{
  "norm_place": "pre",
  "init_std_down": 0.0627,
  "grad_clip": 1.0,
  "schedule": "wsd",
  "decay_shape": "linear",
  "batch_tokens": 32768
}
Each number is 128 + 32 x the weight over its row's rms, rounded and kept within 0 to 255. Layers, rows and columns count from 0. Numbers have three digits each. The size before them is the row's rms in percent of the matrix's.

# down: layer 6 MLP down (transposed), 320x128, rms 0.0627, rows 296-312, columns 0-127
# gate: layer 6 MLP gate, 320x128, rms 0.0626, rows 297-312, columns 0-127
# up: layer 6 MLP up, 320x128, rms 0.0628, rows 297-312, columns 0-127
down296 106:111143138148153152123087115091161120143180177149172097140146116150119185106068125108060182142115153031121137122119109129147158099132061129092150120148120154127119175151174116151100111090154120123039121134123130157130102090122134129180089141158122147082151124121123154099142075202160144171154120078148160088073111124088089161115094068189134176124109120158084112155188110113140159090091
gate297 101:077150177152135148102118100187180091089100153152108139145109071065134108093104147142140149135059089105113106081098142104091145150125153129160159123094152195168141111148118124121092156112100114170120149157139112123116110086081182082080079098108094136142099105103134143144189103142112119142167162201122134117132132143142123113111196144118255171129122141157142095169138096138152066112162
up297 103:112158156142169076144082147145139155081068139161128176128166160149122134078132129154147115101104121170160070081117146122113147144176098125128109062066099135102121084119089148171076138084057087139107149111146193156131089114147145102127111130091072087065116119120108147155065121146147159135097120176152133137121114156174069111111208172181159169110132100130169097128152061138159134144139
down297 097:131111116109188069187126155137123098190160170164172181153148147128113139194095120189124147132154125116136089109086081127136156175080078135084114117185123055126105137127143146170139126096148170196111084092163145093152158183173117167175130092133161094175144123113150066132169126141143165117150086149135141142134131120082193145129067110118104098092140159120162174065143136122128128150099
gate298 098:138146104131127124117173109193133165126130187122123149091154149162120119066132132174138051131076141168147131166096126140149112150157112091129102143199114195140142172156122122104136111211135122180194150089112123145086164082099154114176121116068133203127133132125083095116114189060067114125181110096128116144115104119061132150149079110168105170102094156158125096171143103130126146113138
up298 102:137172129127130093103099101044130104068135157143125120175077127116150123168158126179128137114141099044100161123113189191068141151081139161164191100105140104152129080117130166140164101157111156082130118119095157107120114129100154143117129173086185097175162179077156152153141116121103135140086157149055159133102079146135130075118073141137106038145070125147128122097097112120126116124148
down298 103:166128124126179124122093095048159101103078162130093122086122151104158141102129160185211131135123090136129138109141108164120123158115101074140084168174146191152154100084102197138098105157133093098149130090136118143144096080151163060123148098109100130144085111132099105146142155137177136185111137110121140165164135091114149084122152155173110095094084128118143091113058199091147118195071
gate299 100:204109096179162087132144113135139088136166140169126100143105150097158140141112147190160119123129090102157143171108102111147080144126102127078168133111144144130179159120112146072115079132200134134076102100105165149171132074144113143101093128131089150068112074145132139219126103178165119173141098160106108148087147187115107053101165115155145127168123081133100098069183126147142069116114
up299 098:169110099145167132175154120102109125062147148144145121138088086112079058123093133143108101085172130090108137204162133183163104131150110075086117105074148162151205074120113143133136149132117142120079136112087142143154067131112125185143104150121149152194124194150126128132037126144178125090081057116151186121156136078122099099087131103138110114165142114106143149110165132109138149155084
down299 102:185145040152123091042115116144092188141109087152158151145140185175092141174150141114144134084117098154164175155149055159203165093101106095097123100129137169107113164103133172118136104090095154154146173141159091151110134103122160121100094143128137137144137178099108113179142203159109150090117082131073144170153133162114135097113116105086161108156157113077116122129180120093077132114143
gate300 111:135093098137147119164201084062150123104082146059141132120151101036088101116174129175124126163098076141091116084113104141123133070087075152090190124127098087144144128116156138177088086176150159108158128092125097080097082159112107142083126163108125120139100171079155139074174159163136137137141153137161105110137171128158080124039137090116139082115123166125125130113114114107142165111096
up300 107:124162117156127162124184090112134103128092113128157148143161118118139154131112189157130144167135143207171115157121143102148102225180119178138148140129119136120162114094177049097139113144189146143097069088159082149059105151108106175143129107102165111119129097112137113122179141114109117177101185128103132127113089125141112174139206109167115137119167147142108106185087077161069133120198
down300 105:075115138145108147143073176066136114058138138040165105119128113111165125126120079103183113147126198132151148098141139119112152199129162161155156106155122177140202145113081158098110154131141145097171171156110125143102134120117092097143119109174178113108150187196090129137093087069123149131176135168149174137094109120119128126159166195138080121107124160113106144098124216136106134121149
gate301 107:151058121074120210075113191129174080122072142094113064144128130110121142084145070097110039123117147096166099143111140115166113117110146125117117174086122117103128151134113106101117121146110130160168142146149143204128140142124054116116159113180132149088134135124138081152129163100184090075137184150136110120127144108166200163102126120119118148126144129120112132167124110175147188110219
up301 099:120097120082139108079162101100142104090088118122161136132194196153063169141154145140129147134170156132158148097104106090162110173079119169166112183143085130145102096184169103102154119092152161132153124128171120076193173086128195152149115170174154113110111160112101135201153121170108107075112118094170149081151134068122172137077124139136097119132096118174084164095133130180166141126105
down301 101:141138136139150164177105094181059166101183111094131136111123156163226113101164165122108156118152126158120135145196144113134207102147095114100112085162169141150135128114121138164156116179121135133170129121066158104087121133123112104090115118088163154145150105136177150107126189148166087144186118052123112174087109160113141112162169154206125124111144122120097150171163102130093053110164
gate302 100:094100122145119127097105046072132094121143123139100105134164168121081189153159104124165151090139096163103222142094102125145140139099086143090113174127179117131094158102141105120116052154149077070119160144116144120125155087149102076075147116098129123080114125128143144112138110164163094084194111148135136128073111128148069116127075118160150130145141152026126098093183125146065139139113
up302 103:156151147138116122132179137101092143093113102124144184172115152133129106131142176056189107116171118181090105180139110143084117171142149116135109149177117114169147116119118096196126179135100146122124077156115118164158070129130107091124125102147094154101150110109154131103093135126178129169088136123234151045145114133203146160131067103118196165102108097073139150151120171133144158182141
down302 108:127115136112107124154129121116085178047135097061133188102155186149094115145167155111129139125154093145143145130109081150162146135085136118088130126159150161197171090080153155145110076207154071040080123114167124167189088120163076102081082102143120162097152127133118153114132173138123080141125184089116137128116133166128123101135084133119134142125180108072148146097105162094140181151141
gate303 101:136106128147085129092119133133186114196157142097095134093104143092086131153106129062121138064082100150117077233107188116144138236141079111132116138100152131166168117167203107090131139105175164110125145131141123092134103097074084125108073145148141107102115203095118100076117077132148078115103124136141130155143131135131115145095136132151096081138097106133159156102141108149121105151077
up303 100:161132106141075135108134121064101115148144171153117110160171101114185105088164060086155119125113076208097106127189165108143117124163101103120157118080101101156114119128104092105117147130149177070123145097143131105131102125182151161178093147170069167134060109139094162161130140146147067152113135089108196152123137162152161116144077102136127114140186128091161202131129083169146116065127
down303 097:100135080102197124143163098152134124096062102124131103115130155154149157169120129100169145156098173133176199082080106110108134089090143138172123160156121070121146126096119134199207148102186121197121125132101090056131175128134127117089120122167133101088149128124133099117128149097134125097150091079129140094085103121085133119159132142033170142102168138128160114162168161046104113118121
gate304 101:135120092147052087097150096128108130123140164125120154105116133136083121127176153133097184138170104156164098159107158079152066155082149095123195232144119092159131153119178105174111130119125175130152102089129158127096124099089103139178090112093111088097093173147097084079124143156071132091147170189107152151179157187125116124104118081143106100127155133127111073162100145101179094160145
up304 097:169141150138087111074159145107128137126148128106091182162131126116140122138116205094089175130219097105170151147129171090137098202090145118146119180114185091139118110145157105227153132159129195129116161117096144125128076140121122109161147155071135120117135157147128092155100112123104150098088131114083109156155100130132102179084116169136166060152136120119141110130142141040144054132165
down304 099:117109079143101100103165136197166119153118113105152086111106150078107129133125144167137127088218118171110132159118154162132104148137144094142140135155184133134139182141183106213195145142183070133108170135109099062075130092119121095139161095113071151082118113191128138169075048148123124144125183142088153146111088133116130114160102150149105147179146160126064102141086132146152111140126
gate305 098:140076088186143100133128152117161106151154181111100162143119210135100143094101127097094141149109134124174122113141087109118107112164144146124212114131128135134136165114105091113092090058139060137155094045145128138110170085148090155112134100124158121081105125103109153136133094055149088112112142160116164133127173126078129105134060120085102137059054099108176104150203106109143129147089
up305 105:197044162120087096109146078123185104160096104062154153163142141178109107152153133136069166103129097188122068160130149163115139195132110142223130074128136131142199091095155148152113132096147121173114126133114113114112106178121129177116136150143123099125122183138142088116120088121147069157155166127102148112168119128106111151091153122156106161158125202105129190130162160183120144130141
down305 101:097183118118174128096124128221062110100135135151157085128137112084215135078153176123154088153128143151125145135136172098098110078100140096144137122173160192122116172164124178109142146107103149118153130119121106125112112089106119107144105173139158182162126063161082121127135091156088178133079119105148088198083106207134110127129184183076166125149105129131124128096083106111111094148111
gate306 097:150077123143139209117058142145128146095157100120120092152098116141131124083132068143114101159146022168126191108104170165100068135094117091079125131100122152104158113160090137113117137091169174131067149116109119108094094148107148118166121132120167149142159171105152148121091134143134181096031117143168135119149094206108104143109112154163122155149143170142180107178133167090144120088152
up306 101:134153129089125108137140089183153147123134124132139112134119107095131097143091083153156064134097088062088088170139099126158158174130080157038152142101113150126168161197124127136179088099157174091198079184173093189162076136095130118093117140090152109139148123112105088107081138164178113104123114152163122126154156178121106104115116140168136097136158048107076140183140110118145128126085
down306 099:224145176132126093175120104153153153125114091146083122176186185148173118156097127121129181148153137140120138106130129166137092108157170133140038103086116105092121164123141128109093100155171142129130088144147166122143119102181068122118107107154143138186069111148129093146142151137147096085101089136143145092152105121095111172132149171094159153189122212142125143136174051191133140116076
gate307 089:103184121140158146169091135087069174157137123162113156174104148194053136137103152110040096126164162195128083185160115123112125106118122118108100089097170163138135185102138111142147183086162139053159139169161110157098148126083100105141122147105172080162159105151087120135127119166160144147126151151123138142171141113142140148078122156133137113179083067168174158079139092094085131145135
up307 090:155110102124052140122100101165211091115091172100136058139204128070189134128111105128191140123074137070127149086090099170134124153168159157137147183152110130104120146142126096136132055210130145148087092118142143123138158150120162155144098150122113140119066141106144071115085200059132119110138123121168095155100124104126133076141099144083137109099120119131155118137136143166166121097085
down307 098:102182190118080127173165134173147084140127150076119117168156116136168176151131080201070121206106154070079068154107140131130186085124181086138113149119131147110108091158136167133160076152071121176107113082181112156154103137142151136119150142126149123107110130160122124114105161096100118115147097168141149180119124155120190122135124143083054130149139152162115102106098116141107077182071
gate308 106:172121129119156105134142106157132114133157127109085158071140161147112136169100129069163149135146110172149077146154149131123147121146172107149132144136097122018126180116200140144133079129102092130112138139092161150147104084073211080153053186092110143126138112109115091117116109149132148140138129167071153048177164103108185179112118124189180159087119107101146146178137128138136112146169
up308 103:130202105066143108130116150114145068154097156139101151108162090116164127102057120093154146141133122099095053142177102133149054092153130154162117121130129138110078173164199115172190074130128109102158117120070098139126097145068164131131119113066088117135142117148102144119082120164096139129160132176071151121129160100127169159134119143134125154071070113092120166188099114079112139161179
down308 105:147158084146069119103151142083115096106082149187124103134071146125166128083119140145067047108103162138085084108077103171141081118112122104114098107071171171134048134110099105154152167106087154136085181102130121116156127120162159108128192126097157162141152109141087118140138085105090149099099103100144137110173090083072096186125085145151132136087170163138138123096156129141108163063168
gate309 098:133123140065151107139122095128179170116127123119121135106102170099219098146126125089171155166156089126074153101110193148153146128126130073164137128170130171097123119123084121117144132118110119169163128071142151110152103147110136100097186113146190125093114122056177141107099151144137077095181131126193061075121176154100104113145198101069087093168142158106139059126098151144103150155114
up309 106:174150140111127129181132191125079074098124097122107132158098137144105108108091168096111149145160189141101173221157142126125141180148089107136133170149141112161126155125131102186194145102154145107095129189201205064125124157213083160169165110123121134119143108062080098129097163141141157145165147096134102107123094126164172154140146104082118092125148113154108138157133121101109087147161
down309 109:169083138109152139176124130149110107121195145110129160200108046119163100110081146160152093107154190140101126137110115106113099155076125165119121091156141136127112131122124130157118119123159095097121132119105193114148104090173099131198145153083149164137166183084079135095074137153064141098142154070178099194111146173088136136130151105063142143107147131182139149180093169110148098191104
gate310 086:145170137131138131102179122104097107148164120116111111179116072089136125130102107114132083139081167122112130187119129109118090155071109130165172132138125140129143162193147046093148124116127112120064095108079146139192158143113159153141116074184157091160076129110140118128149152172153119251171074135078113173085182125164124095138117110135168074155153113126164114168101114130160100090136
up310 089:143150102134118152170139127145110140074073092162079171145118127036112123170118158078122170127136136162144085096104163053117164153115097104090147125154095131096129122180159044233143140144116119111133170089117141154099134163100120103184093139108089085159112135150129170103182125179123119135116142143151102128097178136169170146079081135151123120096130113131113109148109079060105183125160
down310 090:157140099154127111111136124167148148152126111095172155081072126085124133167105126096146112113151166140150143093155158107093156136068121113068078163154129113167127201173128071150081184118064109095111125108103125175132128164093148102098057197132100138129159047113131141147126045166174116126133138114148171106142124096085127177106122178104113147097137103171156131082125125094108060173100
gate311 105:161173116128201134152068147089125129114118090066149154173109146104090112236152143157150126153141120123169103079129098114162105065117144094199144127114130168085186125139149161129117138135144121120127127080120137144105156183121146143158140075117108121106131140161200091135139160085088164116167136130128101096148058163163090179109119191166117098108150164086159077099082085118154146151129
up311 109:113124154127102040112117162110079119094099081120130074122138177115151109141145125121151102210144099129187107095143124119161196151090137121160151109122112135105150162050129127149130092117112123080150148067106129176148156118094091149073122100170131096189062098145161102147099105108140130145142142160135161169104153178117083135147109108154132129119120159135176128119043133052152192128192
down311 103:175171111124143135162116134151110139086094126075074154109148161120109162138192163081154176106138146101065130115117176091173117127128148162139099105068101106110194089122166125150185121140129075100139170137157151093157108169168116091092077132110122119118185071164129082158168154095097139138130139123132126139104137127175178180066119164124143096165110108120077062140065080105144146066138
gate312 103:157131140186136106182162099106138065098131124095135111137141098088114064128144118092186084100166096099097116156122163106152150153086073101107034075110120095181123125093112055130125111171069081112072064160134136120146072134128061149141161134095090159159111162187158166126123137140139102126097134095137155143144098131109158145111136120141154089094127077145161111128108159136085091177174
up312 104:142075098076082135134122137116159071131135160186103138151097170123139132104090088117109100115118097140088155101097156107133194127124133123165136125155141142118095103108065180145139158082128157122092140102135143052129129130199108182131105110119069111081148098084068137150125067149177144150126135124108090127130123142133195088220114133124160183125175089161178098067128123115098201121122
down312 101:107125138129109132116126095131083160123127105135129109091155103147127123154158132200086162126095103128163101103147105176096066134112152118127161146138151080124164123201166154163091114073196175114222154098094123104177168150145171177128096123115236077146072109075138132132143097151123174149179091141111101109103165135097093124152125117094123192149114124106087158130173132077115141147153